config = dict(
    optimizer='laprop',
    beta1=0.95,
    decay_shape='sqrt',
)
Each number is 128 + 32 x the weight over its row's rms, rounded and kept within 0 to 255. Layers, rows and columns count from 0. Numbers have three digits each. The size before them is the row's rms in percent of the matrix's.

# layer 8 attention value, 320x320, rms 0.0647, rows 36-67, columns 192-223
092:148083132133174128079160140158117104116116117137189186114096130087139109136120134120173114124080
108:129150098115110101175107083143113094180189114166144134125111107127102119124112140181138153126136
097:138166093122156094172164090138129143151184172141141139119115124116111142117068137180144152119122
084:113117118143161163130109198124149109100117158132138134085144107124155178162176128142195130139114
095:113113151107146153136110091082195087109191131158114082109127136117156133108127144140165124081106
105:187079129120120055114130148126148161200117155165172133138112149111144199108126110129120129112137
101:127100128121080139132169125146159134113122194165090092069122114135115110117106132095128124119125
097:099194103142128138124146184162184117075106168171159164123197078147148186147116122174164155131156
096:126145093152090118140150151135156188121104156174125118129112109104130094106139123133108114160139
092:092133130094176131133160145212143066140143136162208172102128113105110136145093127193198145144103
080:113071137110073124128141077130151097092123152143113085153093164087102098107143112118107111102108
091:123076130113096131135131119124142147098106202157104091160129172139124101124173121117053111106099
108:117165126106150121131144121118181127098158123130122155124132087174071139131083108110140145130173
094:155088184116145132118170117066121178146127179114064104120101152177149105127104130085102105099142
112:124091079155126172126135107110099066064067126136083090118071139133142200122141139117159099097154
106:119083123146092088199153077140108106167133167084071142104080148109090101125148145181094145108136
094:114087133146101134113126141139150085105179096071172188116099120070120076130148135123184128124100
102:114115131127095112150102129148114154156154108148168105134154153086159104106129154080104103154074
089:142159130112078137134102131101217107085108144141046087142113094141110133101111128094128102100172
086:175131065176119062144133167140148087146135118184148185124137142130102138148148130123109126146163
112:145148116113089119201153137140073168205091152250139154124114145132170113124108123154118134151088
102:113112169114168139118131135120144096099125152026097099131099124150092135157128124108097159131203
093:113109115125112167119120074121116047090153113071139099131075135122106075153175136148181111096084
097:108125138128146164165171171181155104038106144169118077117127133187107149172174127170152158144144
090:150121152114153132117141097133129163133141138105131140173144138166088132130078124153058131128123
105:146098162115152138131142088110099105174183141087137143123114136123126134132072129129150120101104
098:161102078143113145108142146150097067098063184150069103078101119111178087131133114133184137117118
112:124164083126087145117090087108187041059167080174170068154142147082097142121206134152155118120087
127:103154160048115106113162155160160207116150127130127141146210155111144134127114142199125168129072
099:132127102079155164112138090098059169104089116097142119147088156157075079142122113123089108148101
100:118145141142160117106139173134087069143105131136083124111144069116138154161144127096123109139191
095:120128108112105132108132079116144092133100112076085114123146160116120098178148119120139094106128
# layer 8 attention output (transposed), 320x320, rms 0.0613, rows 36-67, columns 192-223
094:110142203158135133185145106089115191084159142085129144130120112101113146117144095113144126115137
105:137119058076131121117081123136156099080106124148098084113119140172134112112118163060111078124140
095:153113063097140161109074097097140149088102133122055129106154115147154123117130130137089119157123
082:113103193196108171091170114100101169131126136135111142171121114077123121059131117113127124120133
095:128131096173174106047143155174079186157104158159120116128147148077203126146144073166113161133115
102:127222150093157173091117138122144131045139173144117138095095074150088085136126080157100154141104
096:118127145113112174166105112170178135185087125091141122121140157094124103089092190118171130137099
098:151066172114110215195093130111148098145118157122130086147103137080114091056107188079161071122109
095:154110144145088183117116134128148069177129112080122158140171149118138103109091183143159123117149
093:105092169109112203202092065095112195049130156094104057161083131135135112046115147026082109141133
078:133146116173145101117139130170113155150123113117176114083162129155171088160092169162124181106124
092:139165170155083159144149139184180109183081127093173140113146108143148100131104191181189139097118
107:188083051105113124142093159121111107108105129185108072094113132110089131070104151161129127152116
092:145131101165138059058139159147129150123152131134154170066141103069170129136148078180141177112077
110:178108173092172107141188100108122166132094134128198175111174165059150135132107092112185197074103
105:115163135107135142142104113132148154121105107105132131081180119154178092148121143119122121125139
098:111166143166166142136162129149061169101167142170113108124111113138136127115117084141058110148136
097:128109095174123113050168167117123127146122100103129169178145153117190102151128105198085170136159
092:132116101146137092131097149170101114202123109181130082108136159116094140177101154150156166155097
087:190158158106103148116135130099181126101154110046129117127148138088042099103065120174158143099164
104:117135143148099108048128125113190102078139098043124141165161127126105152139142107086102165101128
104:125120097109133160155097155122111170171101141185127112106136123133135126111108153148147103173120
089:139111157166158088143166091139075146102153101143152142083123147123188140142130151099118111073137
093:141073174138067168160134114104131134147108116094128126118153137123142134083126145048150114098142
088:139125077056133136207100133157176118124130145139122087078119125179160145134132160096179133155087
103:094142090119176114127146089120099215076122127169087120092123105139200154145186057094111140163107
092:076102177199140147127106115111201196144148128090172186142144120084089135131110186091137105115160
110:131136199128143109126150075159074154169099125126108100168148157169147122182110145120170114086152
129:143157148136132121118106103136116079117086129139137109134106148090182100144132141108094020128112
098:163143137165087150122123170114180140159129126145066128088150144190157192124123090141192198109130
101:134171117110089129171099126114194196162136106121111157146117124106053136157126128195129122119127
083:122133158143107139176096115144172161122145108135148142107106129122095153111121214130111144078102
# layer 8 attention query, 320x320, rms 0.0691, rows 64-127, columns 192-223
072:064114133149159126120125082135116154125156108153097099126109075107143092123124157110157127129143
079:151110129146124121061102126125095117150072129140093092110142084110071137096136141139024144110117
092:116161165141171135187127155126153148074099126167135136158118112072175087098147092090143145128128
082:133173062103132214098152057153093093091106131122130078128127120138062155119151128172127139141115
080:116196137122139148125158127124084129079168126174134105124093068177071135159128098093041121147130
064:125123093105117125053181171137089136081078075129129116118117102068130171164130140107178148167154
078:121122169094151158143095132141103113074114170123072083128120100136139133125180120117107124114182
092:159114130136099151138113143083138137134150142063134125159100116178065099084125123174201200161109
095:113174183132145134223124167124101136099114147159085117107155137117196143078117100120148166102166
080:109117134122078126086120108070144111112161108078099095112153125162106091132135093124188114186100
089:188148137114059124083141185136193101130118081167076114151130121173104137135114132146130121116107
100:151097098128079099071136113118180113131126141105142162122093080093090066115120133158147069076148
080:152099129129150139167095106103095083123165129141082133080133143142130089154142096134153151096120
095:109154112111114098103133134145092072161115127111084086080186152119162191163111136131164176181134
070:149080153109171122169062141142079034152112129076125112122121122225110093137179117106073163122138
092:163168111103134085105119149133111075121126061139133168083147067064122137142117159117118139129136
077:144144120095149086108118154169135074182126142144118102114161181096072171109088141160145104144126
084:172066104156083076118112094170114081166130079078099162053143115177113126138121171096176099120137
073:117179173079153174132097130143109121089145115168149108139108091112175090123131111189108133141118
068:143094174171150162129116127095149094116159103149113166149119147167126125081138049066054103117138
080:077079125140163123122129084145125122115113168109137116128116160045210159147124131112111098118192
071:109075101137134151106084122126131135103106142081147098130129131135110173092150148189116101107120
082:124168151164096143168082178094182160081134141135142179173105105084151105173130080057121163114153
092:059054157146121164089134099095150114128198159082129149155115125138085134095125148157098072138127
070:133058155146142114150088163097097140114151163152105117150105098143139141138114073079135185171145
081:136139092132121099173151132163096137138166168097124129110115125167104191178160165101109157118152
086:123099154162103184103079136107127171089100175148052023142130098128190132138127130143160083167151
086:082144126127169117139148106132065158119147126164140077111138117094210164138141158081098102161126
087:159134129096112150132142116179130098189130128112104129084158147152181172106097146179190126143148
080:068175182097114124173140149111120132134158139132132084134150153146167125137096138137100117115117
088:098126119161133127166119130125090127125075166135144061188104106159136145108124153132048094133132
079:076145112129145118138107133150111129191131156101153070150149117134106166134123172121092088118132
076:078119159098102153078177143196131095120144144111165134123159118123124120106078167218105029152116
076:200137161071118053114154135085086122156075138163152065124149150136143117126124114113080112172114
082:124100128125102152197107109127082118157140116106105136100152136074136154151132092128171142136165
084:121053102118111115135123109107116108179151180085107137119112152162113134135100159155065103087126
067:133159160140154119125147135176117085067134142188083096132131106158156146101126074118136107103131
093:063083141140165170134114099053153150082155164121148139158129093147103092091157111084052075099122
083:120175134116078109118131135103150105161123082129124155124167147152117128144158147140140206141123
081:088179111099132106108096112146070133143112150159150080139162095141102152118100146117102069183085
073:061177092151134133159089100078085169134103124125111109125158044115115108149123105081134143152133
065:151203151158164165142135127135126102152139128154079112123095113176112150081138079105104102106130
089:098115116146136122124110076114114080147130140116132090071142139139141187155100165141148127116141
079:072122114160123134116149120133079134104126113137074096090111090184137115116078122107131058147129
092:149173110106084074081165156139117117151081086147099098088154136109168156132116137151192114162080
067:106124092130121096148127150141113103174066129077161121101146109126100173144068147121169186178130
080:176121099120110140123159173124133117122085131058114161110113126162078096117119126203162174163109
094:134083145131129122203082053123086129140136181107073096105156160163151171134137139150130100156140
080:175138127159092095137169098117093129169069148145096068137114137195130116113140143135152076117150
082:145142145113166109219116174112106087126096127134165187101153145122137125094089100145107169150170
078:065083124162102115144137120174154094176167136103103127076150126159150183132162151087108143066169
095:116157134135153138119128138082172147153083093158141163124176125104186096109127127097112165098112
090:105186122134152117121078138163093139067088146188109164145162083120117128108108087138137138139126
085:109162194151124134108161138128157143104167149156096122160118095141122112099140092082108060086134
092:129182141118104189148138149111181101138146112126102098150120097142148088106139102152162144147149
080:109076114139108066122069121158114178099112171118115135161120112101091118165107161124186162149140
079:054148162123170130046173147142116141125166120131102077077161152120188223154094153106108093114099
082:161116118123164172117186118180138124106109150157106096123127113128177157114078138158153182150125
081:142143130120130133138096136138126164129100120146102122170103105107113103119115101137131135100154
077:106116180089138183159135113080114073130178160142148108116108105151218082086129099097068074118169
083:136063112175103114111153113153137130124136102102127133078086129130120137192142126051078035104146
086:077185178177147137171082156105140174126122140162171132176130125115167124126129120093089057126162
092:179148096129098106139119177105151095152159079181154158131104134059172115107121134133115179098147
078:125149121085145088189105155112093129203052157108129111095170126107161109152134159135119151164120
# layer 8 attention key, 320x320, rms 0.0626, rows 64-127, columns 192-223
086:139146124124156115117107129137101113093107125113176182136133132113111140128104213157048088135094
076:110118118113170130052086124157170130103151103091150130145176129158085079133113173113081070147080
098:111087138175134154131170121092111131119139144156142172154094145108134102120145002112115122115125
087:159106087111122150039135120084116111085131171125151116135102125132065103150109054150111165159091
088:126161116100162150111134133124093181101122164129122140139112109159133142144111018167116151143132
084:109116103173140136124106129195129113114139131138134137093156128122127118128134240125125097150088
084:092091107147134164150153123116114123094125098124156110161102126112144086123110012140090121147124
096:167114137113088126151137168073166139104091114098113157112152166148103122098105105113129172121146
099:069158185171146144200151133071136179151204142124147165111115149140144165127113060108115144134127
086:132099157117140112077111129115118097097079132158096119127147143148121112125117042124128131119160
096:138147083106118122093145152115151126114131126122135098104140159173144144093122046132172215149150
103:123139130092129140068108099151163074152132105129125112126148120113104124165112198119122050107146
086:144090140059139097218130127089149074134091127092142112108121158135145139113111025112162206123180
098:128138148119150113137072131159136103137135084123116077087176141149113137110106237107118094140143
080:129161149071133135167144125084121109143087098098120115123148118124123107141109094141125175120127
094:117141125149164105174129131176164084164108093138175142129148136097125152160125222142153081055104
087:186127108103119087109106152162126087156103136098156111147157150156101149138152199159161087127119
088:119156134102093113168123128143138140149108125109119119118123148145142129101118255118148103122126
090:113108123143115148093167119098120135092149135108115129144122128148107146145134011125101126114134
090:131153113104099129146137134090125126135123146142111124136112109153116141126102000104143169121157
087:084086138153136120121086109183110108123167150174125132103166121098133104119135139086107066129130
083:143096116141137113109107137187130100112119102138134137123119120100122110114144241126116097142090
091:132147131124146121140141125093126128137126150132082135118133104135118127161117000106153170110175
094:124106144117135125137111145136123153096124121117106130115141132129131080100122185131137136133153
077:152184145097138160130129138144091152104104128107093113126129084142109144172147039136092176155124
092:123127142113130094140096113160111133154115111103125122102146123094110142151124246123129101143133
087:128170154099129137055155144152096151129119102094102085154120090171132110078107098093092096138131
092:123159148143153140148140127171102149130113140148140127145107117105150130107148204145102056127109
092:118139106138091094147156143141150089130164109107120112061143166170156154094112252131156155116128
086:101120126115169116116129135113097134131200127113084126088143129133184138117149169154100161152166
096:148141131119141179083096149172095139116122124146116115147093095113107072090161187127071067165088
091:132153160130156142125132134139156164097144115139161134134131132124110135123140238144093083159097
083:096152122135159174062141125138099138115164139144143125139111128178120116073146224143115069140100
086:134162111088132136156120146108102142134127134140096122131101145131135154146126013136137151141142
080:134114192147129160211140133103157148154090148089127150141095132184116062111100079080138195127185
093:141123157104129105138109143194170127130152109078132138093154106134124126102156255134175123121162
085:125145135140131132129140145097126124148126141107102139133137119156139146147099013107131156129172
095:095076153131133157102127135154108179120148133168128112161119099086121134143101093103086064131097
089:149126125106142079104130106118129116144129129082146103110148145110107113141076124143130138145153
087:140097154148182150122116133144099142086135122156144122117152126096094137100157179098118036162065
085:133078148163158133095086111176142115091143126135135137127129121098107102101138183125080084161103
085:140162121091130141139157141072127139130133131143113136162113103135145120143120070119134160124156
098:135152145080136081141097122155137125152136124105149111104156139118123140114119238129113080148136
089:144147129132142164050118122171114096113123129122109116114154112169137121091132224149129088186090
094:151166117131158079081112154170115113148108093146104111120166141143179115099130255140159128116119
087:157155132132147107130109122182121118141130123138151131109142129116123152114139246145109088134096
087:125130132102088125130131134106137123129117114111107128117147167168159075112138101126167193102117
099:115099126098137132211129132141092131151089133124143139091101141133159099083119198118134146139147
086:099130119117171131160076092150110130139163107131134130123098150113134114089120181104103088141121
086:121156122093167107193112103127135119128158140181161126122115141127137150148130074127146134094144
089:120121147134148121159105138167150150123130077136129121102167127110162139155126255104144108131121
098:115136144136154095152128119109161140142177085174145165115151130112172138129129068077131117108122
094:125128127142143129125124119108119116120076160116109137106153118145129115137117157136112101181092
090:111161112133135156110147161095122154115135149122097121153122116156137162150122007116127144125170
090:133127120122121122082115150097146107116143122117102116115129134164103150120134021125133142103150
096:115129150163145150124129128161136135114127105107131119128136126108123114121144218141113074143122
084:127158132150133097086090176208141128119184146164130112159176095146168148103150160112129100131110
086:172153128192147128120123129129069108115167156169129094119084123112092145105159127145141132133073
087:116124109119097163137166131108118134114119128165130132178087095118146114122190035104106124127108
090:132102111116121152143137127109115123137151153131111133140127126117137147117164008136131139099147
089:117120105083116132093104109211072147139097142147103095143110144157136201155142112122168148110127
090:079117153162153159123177125135132184101156164164118137173089102115171115144158067087098074142156
095:149149100108128119131160129129115094138136121142117129134131121132118157151155036140161151090151
084:132131143105119104160065107188125122133129089146120136105162169151163139116156255121116106118053